Part of a small language model's weights: a variant of Adam for these matrices, 8855 steps.
Each number is 50 + 10 x the weight over the matrix's rms, rounded and kept within 0 to 99. Layers, rows and columns count from 0.

# down: layer 8 MLP down (transposed), 768x160, rms 0.0801, rows 78-99, columns 0-159
# up: layer 8 MLP up, 768x160, rms 0.0977, rows 79-99, columns 0-159
down78:50 44 50 39 56 49 41 52 43 57 37 52 58 43 58 53 68 43 41 55 37 40 53 45 65 31 60 53 61 43 55 40 49 60 57 58 46 62 55 44 33 32 57 48 54 55 73 32 51 56 42 37 53 57 55 68 37 56 55 55 53 51 45 52 54 38 53 51 48 65 48 61 51 46 63 38 42 47 52 46 46 47 55 47 51 57 51 39 62 50 59 55 54 45 42 32 49 51 36 52 41 50 31 49 70 43 30 42 50 48 46 65 53 61 46 59 56 35 41 56 29 54 49 56 61 66 57 39 43 40 45 39 64 49 44 39 61 55 46 27 28 51 43 52 60 46 39 42 27 61 60 44 46 47 48 50 39 51 61 41
up79:61 52 57 36 54 47 63 43 59 39 52 50 51 38 49 55 49 54 57 52 64 55 45 67 53 48 28 44 64 44 50 72 59 48 56 48 46 46 51 43 49 54 54 65 41 55 67 51 51 37 52 35 56 48 56 28 68 57 45 43 59 31 39 67 53 82 37 29 59 54 45 54 44 63 44 36 49 42 50 42 47 48 46 64 48 46 53 50 52 47 46 43 39 51 46 51 26 47 60 48 40 67 44 51 54 28 64 38 60 58 69 55 54 54 49 54 57 48 50 30 54 51 71 58 57 76 46 60 51 68 49 42 53 53 62 53 50 42 34 54 33 40 39 64 37 43 59 71 60 52 72 47 62 70 52 52 52 43 50 52
down79:37 56 69 50 49 53 47 56 35 38 58 52 70 56 56 58 41 38 53 61 62 42 41 48 45 45 51 41 36 52 71 49 37 55 44 51 52 45 47 46 44 42 57 60 46 47 47 38 47 50 44 52 51 47 58 22 65 56 49 46 48 49 55 57 55 64 45 44 58 41 49 82 50 63 55 47 30 39 63 65 67 45 56 56 51 47 47 55 60 50 45 49 29 50 65 42 44 54 58 60 47 39 35 54 40 33 44 43 51 53 57 48 51 66 40 39 51 33 73 50 52 40 67 42 56 50 46 45 64 53 55 53 63 56 50 49 51 66 29 69 25 49 36 71 43 50 69 63 69 62 59 67 62 55 57 56 66 63 48 51
up80:43 49 33 44 54 48 59 49 53 48 37 62 45 59 49 45 49 61 49 40 54 58 61 55 61 42 47 37 58 56 46 61 84 45 70 45 44 53 43 37 48 62 38 43 54 37 64 69 53 63 57 40 43 45 41 45 37 43 47 54 66 27 47 52 47 48 48 53 51 40 42 50 58 31 49 48 55 43 58 48 55 51 65 39 35 61 50 49 44 52 64 65 34 37 45 61 62 49 45 61 41 29 49 58 72 52 38 47 43 58 47 41 45 49 84 53 53 33 36 44 61 44 63 53 61 38 41 52 62 37 48 43 47 52 32 67 58 39 43 41 57 37 51 53 45 70 63 32 65 33 68 45 36 45 60 46 52 43 35 42
down80:43 33 51 31 50 52 44 44 40 50 43 67 49 39 47 47 30 54 42 66 42 56 33 48 52 42 54 61 42 49 56 54 65 55 44 42 51 62 56 67 53 60 82 63 48 47 41 50 51 44 48 63 60 41 44 41 55 23 56 41 28 37 49 53 55 33 56 50 49 42 63 59 50 46 55 57 52 22 43 61 58 66 46 30 41 64 56 48 40 48 52 59 40 58 61 44 61 47 49 47 62 23 52 74 49 56 47 62 48 50 47 51 48 56 52 53 62 57 74 48 57 59 83 61 39 44 59 38 39 59 44 47 38 41 34 50 56 54 51 45 56 36 51 63 49 56 37 31 58 49 53 48 49 53 61 47 45 51 46 34
up81:63 51 49 52 63 52 51 49 66 52 56 35 38 40 46 58 51 59 53 41 49 41 43 61 45 52 44 53 47 65 50 64 33 52 45 69 24 49 64 54 39 60 38 56 40 23 43 65 49 50 61 45 28 47 43 59 43 59 56 45 45 27 46 52 36 48 51 48 37 45 54 46 50 34 55 38 48 60 59 44 62 66 48 49 65 47 53 45 48 37 53 63 33 40 48 42 65 58 31 39 52 46 52 53 53 40 64 41 37 62 63 46 43 42 67 58 43 43 42 24 69 69 65 59 56 47 59 59 38 43 35 45 49 51 36 52 41 48 61 26 72 49 51 59 45 36 60 53 56 52 68 44 47 57 33 49 51 55 55 39
down81:36 45 67 53 32 68 35 28 31 44 47 77 77 52 41 42 51 40 47 52 78 52 28 30 49 57 44 60 68 53 56 57 38 69 30 47 46 43 41 54 41 39 41 33 53 43 23 54 49 52 67 53 55 65 72 53 34 57 44 59 43 45 45 47 41 46 56 60 56 42 45 49 55 49 49 51 45 45 60 56 50 66 63 48 48 54 57 58 48 52 49 44 22 41 51 49 65 45 44 43 54 43 45 59 49 44 45 45 64 62 45 45 46 48 61 51 40 45 57 49 54 49 56 56 63 46 55 40 61 60 62 56 47 61 52 48 35 65 48 56 50 43 55 40 51 47 47 45 46 58 63 52 52 51 29 46 55 62 46 40
up82:55 47 45 33 57 36 48 50 64 63 56 30 53 41 37 64 55 43 48 43 52 56 16 40 40 45 35 70 45 56 33 46 71 59 52 46 35 74 41 54 35 49 35 45 70 34 39 52 48 49 50 64 39 62 42 33 74 78 51 37 84 50 52 72 48 38 46 51 44 60 49 47 49 25 57 65 52 27 55 50 30 69 39 63 71 56 73 42 60 44 55 50 47 30 49 68 38 28 56 24 54 46 66 59 48 53 60 58 81 59 40 37 61 42 38 54 61 60 59 32 50 52 38 56 60 58 46 41 51 45 53 57 56 84 71 47 59 34 43 60 73 58 19 49 64 41 34 23 49 35 60 52 36 43 70 48 61 53 46 60
down82:38 59 38 63 68 57 51 45 47 39 48 62 46 55 62 44 49 44 55 62 46 55 72 39 55 54 56 41 46 68 66 54 23 27 56 43 57 20 51 49 46 56 49 70 38 61 55 30 57 64 43 47 57 36 64 58 35 36 53 46 42 44 46 33 62 57 50 56 39 58 58 50 51 63 54 56 38 51 53 49 55 33 55 46 39 51 36 53 27 45 34 61 54 61 58 34 53 64 43 59 38 56 42 41 61 30 45 48 35 48 64 62 40 54 49 50 43 34 29 71 41 46 45 48 39 35 48 68 55 51 54 54 30 16 45 62 59 57 59 50 27 44 80 53 44 53 48 77 52 51 51 53 57 36 45 39 40 56 55 50
up83:63 63 39 49 52 55 55 41 51 48 38 59 60 44 53 53 38 45 31 46 44 46 55 58 59 36 65 49 70 48 33 44 46 44 57 55 61 48 39 45 44 24 45 59 52 55 53 55 39 38 66 40 44 41 57 54 40 40 51 42 46 61 67 78 66 50 62 55 40 43 33 53 35 62 51 67 60 44 57 53 59 50 72 35 51 55 50 65 50 40 49 58 61 50 49 49 35 58 50 76 54 58 74 48 58 49 48 49 58 75 66 46 80 56 61 47 33 34 25 45 71 54 44 40 49 44 42 42 52 43 44 55 46 58 49 38 52 51 56 52 25 31 57 55 46 60 30 69 42 52 49 44 28 54 71 72 59 43 47 45
down83:62 46 61 31 55 48 59 47 34 53 54 60 50 58 63 32 37 47 43 39 56 63 51 72 47 51 42 45 49 41 34 42 48 59 47 53 56 34 42 28 53 55 43 57 60 62 61 44 48 44 59 42 46 31 51 58 45 41 53 38 59 56 50 65 44 36 44 63 57 38 55 32 34 64 66 49 42 43 36 48 50 60 27 55 36 45 88 48 53 46 40 64 54 49 60 73 44 34 58 57 52 46 69 39 72 60 51 56 56 46 59 45 41 49 44 42 35 68 71 50 47 61 37 42 37 50 58 52 56 42 61 58 58 56 52 62 41 58 68 71 62 60 47 35 50 50 53 56 57 72 47 58 52 52 53 53 44 52 40 51
up84:53 51 51 51 48 56 65 27 51 57 61 55 38 49 33 31 47 45 51 49 51 49 58 49 51 38 40 57 47 50 38 55 55 45 43 50 46 54 53 60 35 53 39 58 45 34 56 54 46 58 46 52 58 45 41 57 53 56 44 38 49 39 62 49 74 37 50 64 26 57 37 55 46 42 51 49 41 47 47 44 46 54 42 65 40 49 42 55 54 53 51 52 43 49 46 52 49 50 39 50 52 60 49 41 66 48 56 46 54 45 36 54 59 43 44 51 48 51 72 39 60 53 61 52 44 62 48 42 49 47 56 59 56 35 68 33 26 43 53 45 60 37 49 42 54 54 52 59 54 48 55 37 51 59 47 55 61 59 38 41
down84:55 46 58 56 35 60 49 57 56 53 58 49 55 44 56 38 56 47 61 42 61 47 46 55 49 17 56 62 52 49 50 50 35 59 58 33 61 74 26 52 52 50 57 48 33 47 32 35 54 50 69 64 52 60 43 64 50 53 31 33 73 47 50 33 59 46 56 56 62 45 27 60 48 43 62 61 40 41 63 39 56 64 63 48 43 58 67 60 57 45 39 54 64 50 48 36 61 54 51 60 48 51 56 55 44 48 43 33 47 47 47 37 46 64 38 37 53 59 50 46 57 41 55 46 49 65 51 31 35 49 26 47 66 43 51 29 44 46 48 51 50 46 29 55 54 56 50 50 54 49 44 43 46 59 40 53 59 66 43 41
up85:30 42 55 51 52 51 35 51 46 48 43 49 55 50 55 60 52 39 45 64 47 41 42 50 50 67 41 42 50 64 47 45 54 45 48 52 60 57 52 37 54 48 57 49 52 41 60 38 41 52 35 43 28 43 44 50 64 58 36 52 40 42 45 26 55 34 62 34 47 53 47 46 58 57 43 45 41 62 38 49 29 54 60 42 52 57 43 52 59 54 39 65 59 45 64 55 47 56 36 52 42 56 50 36 51 54 55 57 36 60 47 52 45 50 67 20 63 59 41 46 42 60 55 55 47 54 59 61 51 39 49 55 48 50 41 56 40 48 44 44 68 38 57 51 40 40 46 66 53 47 50 40 43 51 44 46 57 46 62 51
down85:63 38 45 41 60 52 49 63 55 42 37 47 47 54 45 39 61 42 54 54 52 33 53 50 58 51 59 34 50 40 51 48 58 55 43 41 52 44 42 46 55 53 47 48 41 51 48 56 46 45 58 45 38 48 25 52 33 65 52 66 54 47 70 40 44 54 52 35 51 63 48 51 36 49 63 34 59 50 33 36 57 50 41 53 40 50 57 35 46 49 53 50 62 64 36 50 41 38 40 52 54 54 74 48 50 54 57 45 40 56 51 52 44 64 52 58 56 47 60 48 52 38 48 42 53 54 50 51 58 59 39 48 49 47 45 41 51 40 68 42 47 53 41 48 57 57 58 58 55 37 54 45 47 33 65 59 56 55 41 48
up86:53 47 39 53 42 57 36 37 68 34 55 69 55 67 19 55 43 78 62 42 55 63 33 48 71 43 59 48 52 63 38 61 56 36 79 48 59 48 51 53 52 53 52 46 45 76 53 36 43 65 38 41 52 47 56 35 57 55 57 50 43 43 28 46 45 49 54 47 55 39 39 63 57 24 40 51 51 53 65 42 63 32 36 40 40 50 60 46 60 36 42 29 50 58 70 40 58 59 47 49 45 42 68 46 48 41 42 57 71 46 53 54 48 64 39 72 72 52 48 58 43 60 69 47 54 60 36 49 50 56 56 41 39 64 46 34 56 45 62 52 49 44 49 35 59 57 59 78 44 48 56 50 29 41 61 50 46 41 39 45
down86:46 56 50 63 36 32 56 55 49 64 47 45 57 52 45 39 57 68 63 59 58 53 27 52 32 39 51 49 51 48 39 54 38 48 73 61 40 48 57 54 65 61 33 40 49 76 54 41 51 51 52 58 51 29 40 42 37 58 51 50 45 50 60 43 42 58 42 69 55 48 58 35 76 56 57 53 64 54 46 36 53 60 52 54 55 50 74 17 54 27 40 39 54 42 29 38 39 49 47 64 60 42 62 42 54 50 54 44 40 33 53 54 64 58 59 57 39 49 44 58 34 50 47 61 35 55 41 42 54 65 51 54 52 73 47 60 50 43 59 60 68 63 40 40 58 35 54 78 84 61 60 45 37 40 61 30 52 63 45 61
up87:60 55 39 46 59 63 60 50 68 57 43 38 33 43 54 53 41 45 54 63 66 40 64 51 57 69 34 38 46 40 52 48 38 50 57 36 37 51 61 68 43 49 48 39 44 50 64 35 63 50 50 47 42 40 59 44 57 53 56 25 61 57 50 49 52 58 68 47 45 59 44 42 49 37 56 47 62 41 41 44 46 47 65 52 38 57 49 57 63 54 52 46 37 54 43 60 37 64 47 57 60 56 55 46 50 64 65 46 30 49 45 64 56 36 34 50 44 50 56 48 38 60 38 49 25 61 49 48 59 32 50 49 44 44 66 43 55 56 76 51 50 54 56 41 45 43 65 58 46 50 44 39 39 54 56 58 43 44 48 68
down87:34 32 70 51 43 54 31 41 40 38 23 55 63 52 49 54 45 41 48 52 57 49 40 46 60 38 55 51 48 57 61 31 50 60 42 28 56 54 58 59 54 52 63 56 54 42 51 49 58 50 61 66 41 52 56 42 42 46 59 42 40 71 50 62 62 44 51 49 53 58 58 39 47 52 58 44 55 39 54 52 44 50 41 51 37 45 54 61 50 51 42 54 36 51 61 43 45 54 43 47 55 57 49 56 45 40 40 50 65 58 44 45 41 40 56 54 36 64 61 56 61 43 36 49 62 55 50 64 59 36 59 52 68 55 65 37 32 42 61 65 38 47 42 44 57 49 43 44 22 50 42 51 54 42 56 46 44 74 58 58
up88:45 47 49 61 50 53 58 38 59 51 67 34 45 41 39 48 39 55 46 59 60 32 61 34 38 54 45 51 37 60 66 48 58 44 63 65 45 42 57 57 56 62 47 52 60 42 55 43 46 64 54 43 40 58 51 55 47 57 48 54 44 47 47 58 46 50 58 57 38 45 54 46 53 65 50 64 47 53 54 52 47 50 61 48 49 55 63 52 43 58 43 45 52 47 60 62 39 45 48 58 45 45 43 67 43 62 45 43 33 77 42 53 58 51 54 52 51 66 54 42 54 57 54 44 56 63 35 58 51 47 40 64 59 54 52 48 33 72 42 48 41 46 55 46 44 47 49 60 54 37 45 53 57 47 42 55 50 53 44 56
down88:49 47 59 49 41 57 43 50 44 40 39 57 50 59 57 40 47 66 56 48 44 43 51 54 63 48 48 39 49 46 42 50 62 36 44 58 50 53 50 50 49 62 38 55 57 48 50 41 43 50 62 57 58 49 53 62 37 64 50 55 52 47 50 43 48 67 32 55 60 60 41 41 27 49 61 45 54 48 54 60 46 46 64 57 43 51 43 32 58 46 58 41 62 58 57 44 44 45 61 57 57 75 64 45 59 47 60 43 56 68 35 46 47 61 32 58 60 56 62 45 53 45 45 37 39 62 66 55 43 45 44 53 59 61 45 42 50 40 47 29 50 51 52 37 61 65 51 64 42 33 58 30 52 62 64 59 73 46 41 42
up89:57 50 53 59 57 50 38 63 49 45 57 36 71 72 51 63 64 42 55 46 44 54 29 34 46 54 43 54 61 60 31 49 50 44 49 47 73 51 34 53 25 61 46 52 37 73 48 56 53 48 55 39 58 41 51 81 44 48 56 61 61 38 51 23 67 63 41 67 44 58 43 56 53 57 48 45 48 53 59 63 55 24 35 44 56 49 41 36 44 50 53 48 27 63 60 24 52 39 55 31 45 22 60 55 73 51 47 49 58 36 71 49 57 60 63 36 67 49 66 56 48 44 32 55 56 50 55 56 55 59 37 52 44 44 51 61 54 61 59 47 42 48 55 41 43 65 51 43 42 43 48 61 43 60 68 39 36 46 63 41
down89:52 57 60 54 53 69 62 52 40 40 59 44 55 76 55 64 43 41 47 41 69 70 30 38 28 48 49 58 59 47 49 56 51 47 42 56 35 52 63 70 45 41 38 49 56 37 31 52 53 54 46 45 68 58 60 51 63 40 42 43 43 59 42 58 51 46 45 71 54 35 63 53 52 67 44 67 52 35 44 42 24 66 52 67 64 47 79 48 55 38 45 33 53 43 51 58 48 55 69 38 52 52 78 53 57 42 49 48 50 50 58 51 57 35 78 54 29 43 33 45 54 59 49 42 51 55 54 51 40 59 35 50 54 54 59 43 58 50 28 45 58 69 71 50 49 53 47 40 43 58 57 51 56 48 50 47 56 53 65 68
up90:47 38 55 56 43 42 42 50 70 51 46 54 44 55 31 44 57 62 45 58 42 47 44 60 47 32 49 42 52 57 53 41 38 42 51 54 60 45 66 58 41 69 66 40 52 68 56 51 46 64 53 47 52 70 48 42 51 51 51 52 41 45 53 57 53 52 49 28 53 67 42 46 43 58 59 45 60 55 47 43 60 46 47 49 44 51 44 40 40 36 45 61 53 49 45 57 48 55 46 53 46 50 63 42 63 63 58 49 52 49 52 57 40 50 60 40 47 49 38 51 42 45 51 46 44 49 60 48 45 53 32 40 55 54 54 67 66 41 58 40 42 49 54 39 41 42 37 56 41 43 49 37 39 53 55 46 47 53 44 47
down90:39 49 46 70 66 44 63 56 45 54 65 42 47 53 52 53 46 51 56 49 50 50 58 50 40 52 43 54 49 36 46 67 59 62 50 57 40 47 35 53 48 52 53 56 46 52 60 65 60 39 19 25 51 34 39 65 49 50 48 35 55 54 54 56 37 59 45 52 43 49 51 52 47 60 48 39 48 37 52 64 55 47 54 58 44 46 56 49 50 52 52 49 28 46 55 59 43 58 58 54 50 48 29 50 44 47 59 50 44 46 60 65 50 45 46 57 58 48 46 52 69 48 47 42 49 58 63 44 48 38 45 55 46 40 54 39 56 46 54 48 56 59 53 55 58 51 57 42 47 52 66 50 54 39 50 47 58 38 70 61
up91:39 46 49 51 52 43 56 67 41 46 39 41 60 71 47 51 65 50 60 48 43 42 40 68 48 62 60 48 47 42 48 61 54 58 73 52 62 32 53 65 45 72 55 59 43 58 38 50 51 62 43 39 48 49 44 59 29 59 63 57 64 50 50 38 36 49 49 34 57 64 50 43 62 55 46 46 63 74 42 56 32 54 69 72 66 46 42 47 49 42 50 46 41 54 35 78 31 35 58 45 68 35 49 47 41 59 56 54 58 61 46 35 53 60 52 49 61 52 35 57 49 60 42 53 48 57 49 60 49 44 38 36 46 46 31 59 48 44 47 49 51 42 48 56 54 47 67 52 49 30 58 38 36 41 43 42 50 29 48 54
down91:50 38 43 64 44 39 59 51 52 56 50 46 45 58 47 50 64 45 60 31 52 47 44 70 37 32 65 61 61 46 33 44 41 57 53 46 45 50 25 63 67 46 76 50 61 54 42 56 49 64 66 47 38 57 36 59 62 52 52 57 58 65 44 57 62 41 48 40 54 30 50 56 59 50 50 62 44 54 44 68 55 43 48 41 45 41 55 67 39 43 54 55 46 59 53 67 70 30 46 43 51 32 61 45 47 68 37 60 30 46 56 35 53 51 23 40 68 68 47 70 48 58 56 43 48 44 44 72 56 56 51 47 34 58 28 59 54 37 50 65 58 54 64 42 42 38 54 58 46 64 58 46 47 60 41 46 29 42 51 52
up92:70 50 42 32 61 47 38 53 47 49 53 40 49 55 51 53 53 39 49 46 60 35 49 39 50 47 46 39 48 53 29 54 77 52 32 51 85 27 48 54 63 58 54 45 41 49 43 45 51 43 48 72 38 45 35 33 43 35 46 61 46 42 56 50 53 54 50 37 75 53 52 55 39 57 56 53 50 56 52 55 46 52 34 50 58 49 55 45 38 51 64 44 47 54 53 49 61 60 37 49 51 31 65 44 55 47 38 55 68 59 36 53 60 49 38 49 38 50 44 50 44 55 54 64 52 62 41 39 37 53 45 46 32 57 41 53 44 32 57 54 72 38 43 64 49 79 58 35 57 58 61 43 50 53 62 61 45 50 29 58
down92:49 64 39 68 85 52 47 56 53 47 54 49 48 52 51 43 50 44 50 42 52 57 45 47 46 54 46 53 21 60 42 64 40 89 54 47 39 64 48 51 31 51 44 57 41 53 44 59 52 55 36 37 51 58 35 54 51 49 46 34 52 55 58 52 49 57 51 44 43 49 60 58 53 67 41 51 54 58 55 46 50 44 47 62 32 56 59 50 46 46 47 52 56 50 44 53 46 56 46 36 51 54 38 54 65 73 48 47 45 38 60 51 45 45 67 55 53 41 39 42 45 58 44 42 33 30 46 47 43 45 46 37 52 31 58 33 55 49 51 46 56 56 53 46 56 48 54 46 54 37 45 65 44 44 45 50 34 51 57 55
up93:48 38 63 51 47 29 62 52 47 54 52 42 41 66 38 47 56 28 43 52 36 45 65 60 45 51 59 56 49 54 36 37 43 48 38 46 43 36 65 46 41 48 50 32 47 41 52 47 48 55 58 66 60 57 51 38 33 50 34 47 58 53 44 36 48 58 59 60 44 65 66 55 43 60 58 60 42 56 21 62 44 48 69 76 51 53 50 41 53 60 35 54 51 48 41 59 40 59 58 48 41 53 63 39 48 56 54 61 46 48 62 39 43 54 61 49 66 56 52 57 50 61 50 49 62 61 52 44 51 58 46 50 53 40 44 51 61 58 58 47 50 62 53 37 62 58 60 64 34 34 48 55 52 56 47 66 63 49 60 52
down93:35 47 58 44 34 51 38 53 47 42 47 58 56 57 38 37 60 45 52 36 62 65 37 68 34 39 55 50 53 46 57 46 50 63 50 61 63 68 40 59 51 40 52 26 55 48 31 48 47 54 54 47 49 55 36 51 36 29 63 47 49 42 63 55 49 53 38 79 60 60 76 52 41 54 54 64 43 60 62 58 53 59 57 40 48 44 44 49 53 61 56 49 45 71 56 46 46 44 52 39 67 34 55 63 40 55 55 76 45 48 47 62 51 72 47 46 58 57 53 66 44 55 52 57 55 49 67 59 54 50 69 50 53 39 43 62 41 43 51 58 52 42 52 45 42 55 45 54 38 55 51 56 44 67 60 41 49 48 50 66
up94:57 39 33 58 52 59 54 50 64 46 54 46 35 50 61 53 62 63 51 48 56 45 55 55 60 55 32 37 43 64 67 42 47 46 53 58 56 52 41 56 40 42 53 26 36 59 55 44 40 39 49 49 45 31 52 62 43 38 52 65 65 53 59 40 71 57 37 49 53 28 54 67 63 50 38 52 37 45 41 33 61 65 58 57 61 30 51 35 42 55 36 41 37 65 53 54 41 59 47 55 66 59 73 47 37 59 55 47 31 65 45 69 51 41 42 44 51 46 49 68 36 40 38 49 48 30 52 51 44 52 46 63 35 55 56 56 55 47 45 42 24 49 50 41 52 52 78 50 30 67 61 33 51 65 44 56 45 64 58 53
down94:45 68 36 31 80 52 45 48 58 52 56 50 49 63 55 47 39 45 56 44 42 48 50 55 51 33 49 42 54 56 47 45 49 35 43 52 48 67 55 51 49 44 51 32 72 65 56 67 70 43 51 48 53 63 63 45 50 45 54 51 42 39 60 65 42 46 47 55 37 46 50 46 67 66 48 71 61 34 71 45 51 61 57 51 66 41 64 49 58 49 61 61 52 43 48 73 49 42 68 39 38 51 53 52 41 48 53 50 58 43 40 39 60 43 42 58 47 54 67 46 45 43 31 69 53 54 42 56 47 67 46 45 48 69 68 47 48 33 66 43 69 64 65 55 56 51 36 50 51 40 44 51 53 48 57 34 49 41 46 53
up95:56 42 38 40 48 58 47 50 45 52 54 36 60 57 57 51 48 47 60 50 46 44 43 53 45 55 52 46 46 58 41 56 52 46 44 54 52 65 50 32 63 48 50 31 57 50 36 52 52 40 38 39 42 50 61 40 40 58 45 44 29 45 44 35 49 44 36 40 52 51 56 55 55 51 54 57 46 54 45 39 42 55 42 40 48 55 45 76 54 36 62 57 44 45 60 46 54 47 49 46 56 51 52 39 50 62 39 49 64 48 53 43 43 49 46 49 45 50 41 49 49 45 56 51 44 50 61 55 54 55 45 54 59 41 41 55 47 54 44 52 54 45 40 53 28 54 48 49 51 52 38 30 56 58 61 52 66 53 54 53
down95:51 52 55 46 44 49 58 54 53 32 48 49 47 45 43 38 53 47 41 61 46 59 38 45 52 50 55 46 46 47 57 51 60 59 43 66 57 53 48 62 69 48 46 62 36 49 50 45 45 52 61 44 37 42 45 53 53 62 50 53 43 45 60 45 55 41 45 47 49 59 38 39 58 42 51 44 45 53 47 40 46 43 63 58 47 45 40 33 44 61 46 56 39 47 54 51 30 49 52 43 51 56 60 52 76 51 65 62 52 47 32 47 46 33 67 68 51 50 38 43 60 39 48 52 51 58 50 66 59 42 49 45 50 51 47 42 49 42 58 35 57 39 39 49 44 55 45 47 40 34 46 46 67 53 57 48 58 53 53 58
up96:42 63 58 36 64 56 37 51 30 46 59 57 64 61 67 58 44 49 53 41 62 60 70 48 68 48 47 49 61 46 34 57 56 46 47 57 44 53 32 56 66 54 39 64 43 36 72 49 63 46 15 48 40 28 39 65 57 52 43 54 51 59 48 28 42 42 60 43 46 36 48 30 51 56 49 36 54 57 53 54 70 42 43 54 62 47 63 36 48 52 56 53 51 58 61 42 63 41 44 44 46 62 68 44 44 42 51 43 62 54 53 55 56 59 29 52 51 63 48 49 46 61 53 48 29 59 46 46 39 39 54 43 44 59 31 64 56 32 57 58 60 66 39 53 43 76 70 27 60 42 51 41 46 37 59 53 54 53 24 50
down96:57 38 45 50 61 43 45 53 55 50 38 41 53 52 35 48 52 62 44 55 36 46 54 46 51 39 51 45 44 56 72 58 43 73 57 35 43 63 75 42 39 54 74 45 51 76 56 55 59 63 42 63 67 51 49 56 44 53 66 32 34 72 61 52 37 42 46 68 56 54 47 53 46 57 57 54 43 70 54 51 49 53 37 38 47 47 58 52 47 57 55 54 54 56 42 53 24 53 48 46 42 43 32 54 51 37 56 50 42 42 60 75 42 43 58 47 37 49 46 38 57 73 49 46 42 49 60 47 40 55 42 47 51 38 39 42 68 52 41 35 55 51 37 49 44 56 58 35 59 54 53 43 25 55 40 35 52 53 42 65
up97:49 37 52 57 54 50 56 35 60 46 36 47 56 46 51 38 55 52 45 45 53 47 58 46 68 84 38 54 36 63 39 49 59 45 61 49 56 63 46 45 39 57 52 56 60 53 59 66 41 50 56 65 46 54 49 57 60 51 73 54 67 38 46 52 28 50 45 39 39 50 36 54 54 42 58 54 48 55 59 36 62 53 52 50 50 37 58 48 57 36 38 43 35 39 41 49 73 48 44 29 46 68 33 47 72 44 47 31 49 62 41 55 39 45 52 54 45 46 39 77 36 46 47 56 28 60 38 46 53 49 56 39 30 39 56 48 65 44 47 54 55 53 50 51 39 73 31 69 61 59 38 49 54 37 50 69 25 33 64 44
down97:31 44 56 54 68 37 64 58 45 57 42 46 63 53 52 47 59 55 39 44 38 70 38 37 63 48 51 54 40 52 42 47 44 69 52 44 75 46 63 35 53 30 41 57 40 48 44 60 30 48 60 67 53 53 69 32 38 49 68 47 57 51 34 53 28 26 56 48 68 39 50 56 68 50 49 39 49 52 39 42 58 47 62 50 47 36 70 61 38 53 49 33 44 56 68 55 55 50 54 58 46 71 45 52 61 54 66 54 43 63 48 34 48 55 40 42 36 49 38 51 69 41 41 49 37 52 50 46 56 38 56 47 33 50 41 42 55 60 53 63 42 53 48 56 51 58 35 56 45 46 46 54 73 51 37 45 28 64 60 56
up98:54 49 53 29 61 31 52 42 47 60 58 57 43 62 50 61 54 46 35 54 55 47 48 49 63 51 53 49 32 34 36 61 47 49 63 50 51 46 46 50 41 60 48 50 36 66 53 51 43 42 53 50 63 40 37 48 41 57 53 53 44 41 55 46 57 38 56 67 70 52 51 53 35 48 52 60 47 56 38 39 38 51 33 63 68 41 63 21 47 57 46 40 56 61 39 44 48 54 55 64 45 56 65 49 45 53 39 60 35 41 40 55 45 52 41 68 50 55 38 29 62 63 45 38 35 52 59 51 54 51 53 48 47 61 39 69 62 51 60 41 50 35 31 58 39 55 42 65 38 41 48 62 68 54 48 58 48 62 40 42
down98:52 46 51 55 79 49 42 38 47 55 50 51 48 39 33 42 49 50 38 63 52 34 50 60 45 50 60 49 33 42 48 26 26 59 49 46 50 48 50 46 55 39 56 63 62 50 55 57 42 34 48 50 70 70 45 35 62 61 49 55 47 64 60 63 53 53 59 63 62 50 50 56 44 70 44 55 48 62 63 58 58 58 53 66 52 65 65 63 58 35 60 49 38 65 51 50 69 49 52 51 67 51 41 60 39 52 38 55 58 40 62 46 16 57 60 57 46 49 56 52 42 50 54 38 48 53 56 42 61 48 54 51 53 43 49 49 56 45 46 42 60 36 50 56 32 60 53 46 35 53 41 55 68 39 49 57 49 44 55 69
up99:54 44 53 46 46 42 60 51 41 46 58 50 44 39 58 50 53 59 37 35 58 46 46 59 50 47 52 61 69 46 66 49 50 44 58 43 49 43 51 48 62 52 52 58 56 48 67 67 55 40 49 54 47 58 62 58 51 62 33 54 48 45 34 56 46 54 32 44 33 64 47 50 46 52 38 57 32 29 53 49 37 50 53 49 51 48 62 45 44 37 60 43 50 42 46 41 57 42 58 55 58 36 43 45 65 23 38 39 62 64 70 50 46 58 59 40 38 42 55 49 41 63 38 33 47 47 29 62 37 52 45 31 60 52 58 66 54 43 67 46 41 57 37 58 35 45 51 46 61 56 57 43 29 68 70 47 60 32 51 68
down99:41 39 61 46 58 49 33 43 37 59 59 65 59 41 42 66 53 46 42 55 67 30 47 41 39 44 77 55 40 57 55 51 38 58 61 47 46 54 42 55 43 53 48 37 54 45 55 28 41 48 65 58 57 42 54 55 31 54 55 45 40 61 67 49 55 58 54 59 36 48 47 55 62 61 53 52 38 50 49 49 54 47 52 43 42 36 31 51 58 67 49 49 49 46 56 31 59 28 50 46 58 35 54 56 58 41 58 56 57 46 53 61 53 63 30 45 38 42 41 59 67 47 47 58 41 56 39 51 59 46 51 53 46 48 50 41 45 53 62 63 48 62 57 40 37 51 74 62 68 53 66 56 36 44 59 55 47 50 44 49